Weights of a small transformer language model.
Architecture: rotary positions, normalized queries and keys.
Each number is 500 + 25 x the weight over its row's rms, rounded and kept within 0 to 999. Layers, rows and columns count from 0. Numbers have three digits each. The size before them is the row's rms in percent of the matrix's.

# layer 6 MLP down (transposed), 3072x768, rms 0.0412, rows 9-42, columns 576-671
103:500511512513498523479505482509519515494495508467523500489491476521532475500522445494536538452508512474521519522530476467460506541465470510532497506508501482484460501518482467525499554489505536501517483461510487519488471488529475528505556506482459497535458506542504513487489526489501507516
103:484488530486538490515520533516510473547493517519482526515550477535476492483530496477496483486520539496485475497536532513514486486477482518489498482538515473508507522495482490472521488516503499480487539532485501547564497530504503528505534539524512464506456488488485465486525509496474516469
104:468525509539506449506520497497512521476491478500521512525462487502523478464501430498521505508520450546525465522508484447488538499506516488469487500504509493497486487510496507527495494508501516514435494506495482496516520502505511489514514501483518507541480531512495499460483551503485492498
088:548503513513500481471504485509485527517469498472498504469537489532446468524489481493502501551470482467544513487513509494491501482520514531468454475536498510481509490441500503538492530466507478476505517487502503484498484503559506506540481504533517503504525511479497463491510471531502517517
100:491492538525447506503446514482500509499496499469513489507511486502492519460485471530512485534502502483505529477504500502548458539487489480502491519468513501502531562471483520491507474514490479501529511504456482473498521465513508509472454481508463514507508527470497507441495482499508520483
097:511486501478551534484509503530476445488521488502519485469510519503501512519493492507447463525500504463501521489521526489480488519531497514467489528486477471492491473516544496493475483471448486519506545460498530547517495506535551495503498508534524484506454486518492515467524530500515473518
100:498504481503504512499484480532471487500523538533509513503495460533505446533490510516509500525498484488514491544531485485529489496505528494517503512473479539465487509528479491480483485459430470486491562489486481518515511478530496499500493494536517502530497519477522507514490455476511521506
099:531515489517503445511466482539509455505486513503474477462486511515530516519460474521548515506455477470503504473493474502466507507483477468535477507506520516474524485514526531495497496494517487478521552477526483553482507460449430485505497536497482509479524493482516516497445506514529512508
098:475504494518499501489499509530493497436522507464537505534530538537532451496498544514518518485505451522477523501494478513490548527463534449531445482515486523520478506505516519541514521455503533544513537502508521502503491465493487482503515500486455505489507535518519510505475504473515480500
098:472522471461501477531437490492486529487511490509550507492528484490466526509501512493476490510486475518520523493510486457528561508505512502478491509496503499538535473531535505499507482472473514483512490505555492425495439500492505478554556501502520476529527539456495513510515508498469537512
095:484491489496474465513486515480517486523501473470503473476513515550462537494484473496463491484451499464478511509490510491455500485455479520507504522524487495568524502483529507505513501471521496519530506500486518499482494489511480494505501491459507476500546523499511476542522503489470506495
100:493524511489474495511492492478486447498495484513477517516513516490490492521487487521508497493521508494495509466507464466526514509481498487498511500475511494486490532531469499499529468487502504518513504520486507530507505491499512487477457548474471485472503534520535489509515476527520485506
106:464481546485480492512453465460479504528514472494484526458507514469502512487475469509460497459478472459443535462535534503522530513493473548506473488539493490495501494494496525511498509516489498483494508490501491465498488485538475483534483514490500468497482490496535459526481506493523501507
093:473513485523514545513492465541515517499517488481456517523496503483491538516500497471471497480491507496514505523491510485504473518470496458507517497508515502555518522452532505510486507509517516504471491518519555464506509459478503481543538478471500474515501512479472440525475526537461460513
101:468513510499511500477453491489501468463508480497468508485491483466480520511533500490496534501531493473494481528521480459498483466517534544506478529527500474492492516497533493477471531497507516472485506504490495482507503479500512505509484516522506463522473528452508501537465526497475524504
107:481514499532508487571504513486483443514531527478505492504500493516480484528506503475510515508513509465462499526498516483518466507421493516491485491474523498493504475467515493500474493471511533470495474525521523490544523504505463479512518523523531483529524471482531479521505525490508529509
097:470503510482469504486502502523481514506521506519477490503498507524476467480539542541523484518482489494507532480514492473468514497481463460508489487474455491505537523483475509485541582526504457510536513508520530489490484528541509518464503525475524483488502496493493488527501544473493541502
107:453509529460517511507480493513470525548480479485530509498461512488540519545547536499522505493492545516507484503505495510523525543503521478472507467459498511479456486502476490466499480473511499500483508497477515513484492471493494508506486501492512459465527508524467471465484542523495462499
105:480469453526533501462469517512507473511516488475515459538532533462475468504475542531493468491484521500523555480519524506512497551493523521506512509516499452442514502486532530467475555517528536473513527504513521509482470532525527495465492509517509489509478532517463498496521458543515508459
101:506513486534477523499517504515495528536490533479488487518494481548497553510466518499520498513542520477495463512460482494518500518531476491458500495466528466513471468506499543493498510516503527513472531536493495501530490513524544516546496447515463468466486521561459488467522524490488514473
100:472478525462500507477479519545466505450477440491496506510514478516456499482524508477487507504513495492455523509524513494527511489526470497475523560509493540513480499489494507496507526488525487463514529520514513520531462515507495503499542467512509488528513557514471485501476505520501462469
111:480457528484478530475502544508477477482520515504500446501475535466488479505486518503507537489546497525474523485529514525485514489540501507491498467539486475514526456518474534439488538495514539483518502463536540495498503479498492483475499485525513532519458524490517504495505516509502535518
095:497496476487509513481458505445490493454493501516514488452531533522529464526470475477544485528485518489509471495493481515489488498508458522532467500506514499517521514415536523507528472525530518513477528502537509521497484530523457511467491528498472541496503519503507546523469515513515512516
108:490510485506530504467493478448488495450500521496509472535521541511475517535493493493540498496499502486510456462576486507463478531489476522526474494527567492494505491470504478473518480498514523488548495520446493464523507509510485488497471492509504473485506494491497491504494502486494484497
108:525508511540501511481515520504493510482539496529475459483509470515533472504481510484489508474502497519508546488442492492524502542533481502467477521536475509524510535539546511509506506526457482455477449540505523509460499487490479474517529487488469523470508512539469500493519514499466512517
092:506481522496501523506508472540459490486492473494509487510502483501459516476530463518501484478479464536474481462475463491454505490491493495520486500476495527495486544526504491454502512515489480464539475494487531477490492470466503516488494456504535512524514508491531532531513449461460474526
105:489505498473528512473516521527502442521496526536518514497530456541514495523451497546472500528493491482565475497466497517501482484457459474524488516531468482498501507486522529472504507495482523519462483509563474521528470523482503493485487489438516502490454509546498478481486524470494493536
110:474505436504463476474474487473527522492490495478489495449539515473445487519477477491512471511527489493486452514524517556499506478493523452484503501507495527476489509496463496524523525515510541531530539538509472489457507487516507477483543534466517515548514505502499526476490525537551489532
102:516538513484516492558493492484482518490540492534460561515485480498505514546548515488503483454461491497502465507480496486496532499477478475504477508514483505527449505514518463511481501462480511551519521490477503480475468504511479482522525485508501504500483533491543513512520514503514504469
082:472504515502491506477490462523518479529507529454502469511507502511486464480479494528495490479460525513493533503538481466502468508475488462499497522488464475465545513503453505535485509492490501459500497507536518540501552464546493537488545454470508490540533504496496521534508459498491539532
107:513515495466472524533516492474469483469505511503489511449511519490464524510518501514447486490462490491472511491456503475500508503510509477448497497496485500524498498487522503479499507518499493484518519493474489468502525495501524512458496518506491492501517462500495477534500527526496470528
108:457478489536456516478485489446516517509524498496467463543497466506513486463504534497481457511499505480461510474479526518496509534487524464512466467503501534464539468527478483502478489487489478550502477462516482487511459492486489459479509507471486490491487523511506531530474494516448471522
089:511526474528527527523490532509501532490500506513482524487495493544521493548526465550478519475495509525503487504469466492499511497474453474531442477459563487458473462525504541508498535442527508473483482510488524482501465456520490457543468500537513478519491469464486520476478486490491471481
099:520501530487505494538508499484463512459472546468503488534465506484498495479468513503501501518524521509490494457477531474482536450536508485524504508493510502501477519515499462482513515518536492469483524483433492538496504513536527501543513507520441487518472491529485526516491561442505513517
# layer 6 MLP up, 3072x768, rms 0.0448, rows 10-43, columns 576-671
105:489519520527533523548541519514502513487568489504538536527489531497495537501547504505488506568481521471564512516566483518468474519483553523480466518481505481498516511477515465524521505508483482518478539501492501521517490519499483506512454502522519521503503491486505501475507515497477521502
101:512489504477489473465494485515473514511470458489505503463494482519476468516511506548526553474466525459488501456509489543535502477512478499525465493485515490505473510496538459460514496497489489523530542473559524490487489481492469467488489510496460486518515479552487476555518470513543482499
087:487539502542498494498491491486496496482527475487525518517487508510494488448497509497519480450528484571508559528508468476480456512504451518549505469495546515486544486501501505521510492532481494503506483469497532517546504495509481462493504494526468530490484491568490508454488517526478443537
101:498519502492509515503484477513446524478505496492486525497462481485470540501520478494488491483492533474513519529534534493483492483485510462460519512508492505496480546532533462494471490501482514532542512512520512502507479473505517475522500489453475496520502498520528492473539474527504481512
097:534532502477503498487535508491522526483489430494500515505488516468514540471487513521498508479526499479495533512516475493494488503498510445526447522501560504479493511546466511530493505519476529479539486485526493503499495464475513480491481510489493506480541481518511532493536526475484507542
101:520478500503500430507499514516459496493525492489456523514470549525460505517475469510497508473498537502491499522527478504487517526501501507502472495508515476467499433523487511501503499519492466477541472484497534541501544501523490531521506465464474497516490563553540476495496464497495512495
097:486486502554496506493462482500491506509560488530515525525503506505472492488469485559565497533498512493522498531492488465516475487494499531501505505518477511485524496505536502517467524470534522514519513520547494498526524517461544466519479477491528521502485469537493516504524450508448533524
097:507537490506497468507522508501528479520474518544446508458492478475486511462509519507535575447502515508474490491478555463550502497563483491503545540529501507484490498491478471446495458497508515512504504497477466488519530491508493481501462520500497523493498505503490517532471509523504503494
099:514523509466497481469496485500546458469453496510524487520446497532532499514574517502501484504515554503503543531506465525524466530499462425498511495486507458503520502493515479509498485492526526538495482463515475519520521508484537472555497515536479541491526499508516515532507497517483495459
096:501491480530474544487487507503487500502484488509528471479455498517466466549544545525507541484516467524516474486460511542516492532515491501504505498518488494486531482535507436513507496487506516508512508497486483510505505509497489456528494515520493474519473523539522508518466494493532501469
116:511471468499483508503466484505407535435482471539489508495482504490488503495513539515509510526509477523478505502514428457496485447512538526488529490543523421486519470534487497532510495516505463534526500476528544518542501483530495526514499470523473518504557510516452478482504525495519525496
104:495472540498479498508501489476492514503512417549464512493495523472537517512507537495485485473497472520492530498497495563506513491543563521529505481489512460500498480522467505496542470474499499495514458517498510494545495496522494506493496465481501469516494525550502530500498524497490537501
092:543502505458523466541466442529501512537512493527520467505494521459485518514536505518572480500474478478485514467522501473510512461522528468521516540528489528496484484528479509470483513555457452490515527461457457517521496513552487473493495480444484495524495479508521475450489534497498487505
099:506466493465508472521491491489508514477501498502534485470502478496478475502551481518529515513482463504495516520492534567513521517496459494489478512508513512483483527542527433507499492488514499552549446508527490518521505519503495511493496470458500493520513522526512433515534484488496493520
106:495510511548448493521537505533518512503508478521521507525530508532512504472488496535464520515549510469522478495488472517493459506480498483513445469510485509466505506467545459457485496522536520501545512470485476487520486535457516470508511524527451552513476534489501479525485462513493521476
098:509536479431454483495508473457507511516510519520472476520447489462509475517486543519447505462503488514486498533453495526496461509527479456479505533525488517476491496477494467501521488466484519544499477516488468512491524476537482504489479541462519469462500532497506509508482511542529515486
108:479528501471513520477517487460498498470494499542464555537493543527520535543474525516532520493496494511549482503513530500474499532550469510572501499477505504506486483481488437545502497525489492488511501481477493483481493489507475512488498506477483504505512533513501511478519506508486483527
108:511491519495476467529483471436512472501495490531514468519515537506480494451523470512553449418508494503525502503519508478507477501490492465470515524486487498514489490483490499543496480486493475523536510526507480495493537447527528487450481442523457542529516495487508510470492500507499488524
105:478506491471503483499483490489499488532525488530489503514525467508494514473490532542510485457469517513549525501494527460475438491491506482529519459460478520517506538506513489494484512468483497536498538503493543493520501474476503513480462475505490541516523527540537510504516500509454510486
103:523521459474507471528462494471519496503506518527531499483490479479519522503491487530475486489551526529502534556465547502472483525539476498478489520503513489531534488489503488470514521542512518498523479459501500519517531506539522511508496482484468502515510507496501520495522509551537486479
104:452506520491475504506469545512503528491475468536504491500469488456497537548533523510488526499490495497517499526492475517493499501502489501517493542514490525503476497510501484491551471486537496506573491527500520529519513469512480512463476517499470545492487539490504480485485518519473515474
095:509495507481486493516456496494453481467523493515497497505523504498512501471466520502496545509495490491513500475518474475504524467520516523477508532501476437521514504490489508522518474479458508544490522482584504500463493480469516548492475481532551476456571504490473504518529473483489515462
110:476483471523478474527474517494475494497544463463500503547492520496497462539506507494473487468485479478504528496492461499502482495518495485497497507487492488475531483498476491486505435512562492529528531504497498519532524477435510527471501468506507537466484538504510496490497542504494472437
111:480483499541503507495463492491505533478471503500523456483481515465494475476498565505512510492536497546505469543481516558463489498519490505461519505550460500487512527505507516522533485472519485551509501472524505509523536456500486452504500536498483508487507506504512474481495519499521480486
087:502531515514477489486472509460501468450501507493515478485517538542548480485530502542464459503538547459463448505561499518530519519475490502493540515486512510526464475521490484505572469479514497518503517465501456525492521502512488519523448498495500542512482532512512472461531537516525479494
105:506482501486494494488507472545502500511464493483503473525481471472479445561573459478479558518442525490518484456496473512478454526509511533510503461503487461536480538497476524485524516523475471515522506475532505531505534495522486480513505476494461491528528548526527486505487523516507498502
114:511502503473498497470448484506512484489505514533474518488494492512480491523485553497516502458521464491512491526468506526530487488507495509488477511436488530496504501489493503497537474455444499523543437497516504508512499475480515474479511505516502516499485532517534473490520479535535521541
102:450547484510489489544506513519463469459519512475469545502455518465522537473559483492487504465492546500517494486516446480486516540576533479508503457506460493500479489494476488499546454515477522525499467513506515508495497528559475519548492499470512463482537531523514534481511494480497499490
082:508479494511490493517512479467502487472507487523499514501518541499494557540507484511485467490534499505487466533473486504477518481524533541503480493531479503537498494512535490467500454473532517568490515472480478489503484540458498474517446507506495513448456482504497496487474531517512462454
107:494476494441465474508508505477498485499504528500503521525533475494471532541545471548479482494495490492474466509470511507507429416495518525473478522473456477542546512521460476504518503495498483525510472504498513530568523471539514509484460512510512474507504498528492489561520528547546510478
108:484504490519471486531492522469533536468512499521501524569489537479470487480481528507473492485517470487510541515475486524466495541459499478523526475524536503486481462534523469472506475473472523493517505511497485532497506482450494499466465483508497509462544531529484517462536467487461503504
084:541490491498460510506501489507501505482505493527480485515496444511499545484517494526538470495530480498521495483541519484535507491540508454499519482547432470487524493514529445525508496531495475537570529491456515502504505491533550505513480505470491534470524521478530477492514465486475527511
099:493506534485496453475499465465486492463530483546488509502479496525489512527462548484549523506492471501523482484474499498513528488574521514490522513499524478460509539474503501497495483488506537559519477460526465490474526513523545475518504505447478518500530469536517511473511512508514506507
099:553553481482502470482488485512474475519515476507472516508486458504504515486495523503499496530472524483513577486517504495484428477518470457525513502520503544504488473521503473526511499479494541493504499490519516511465445514504452496528461421504487513471524510547492482510522469501498504505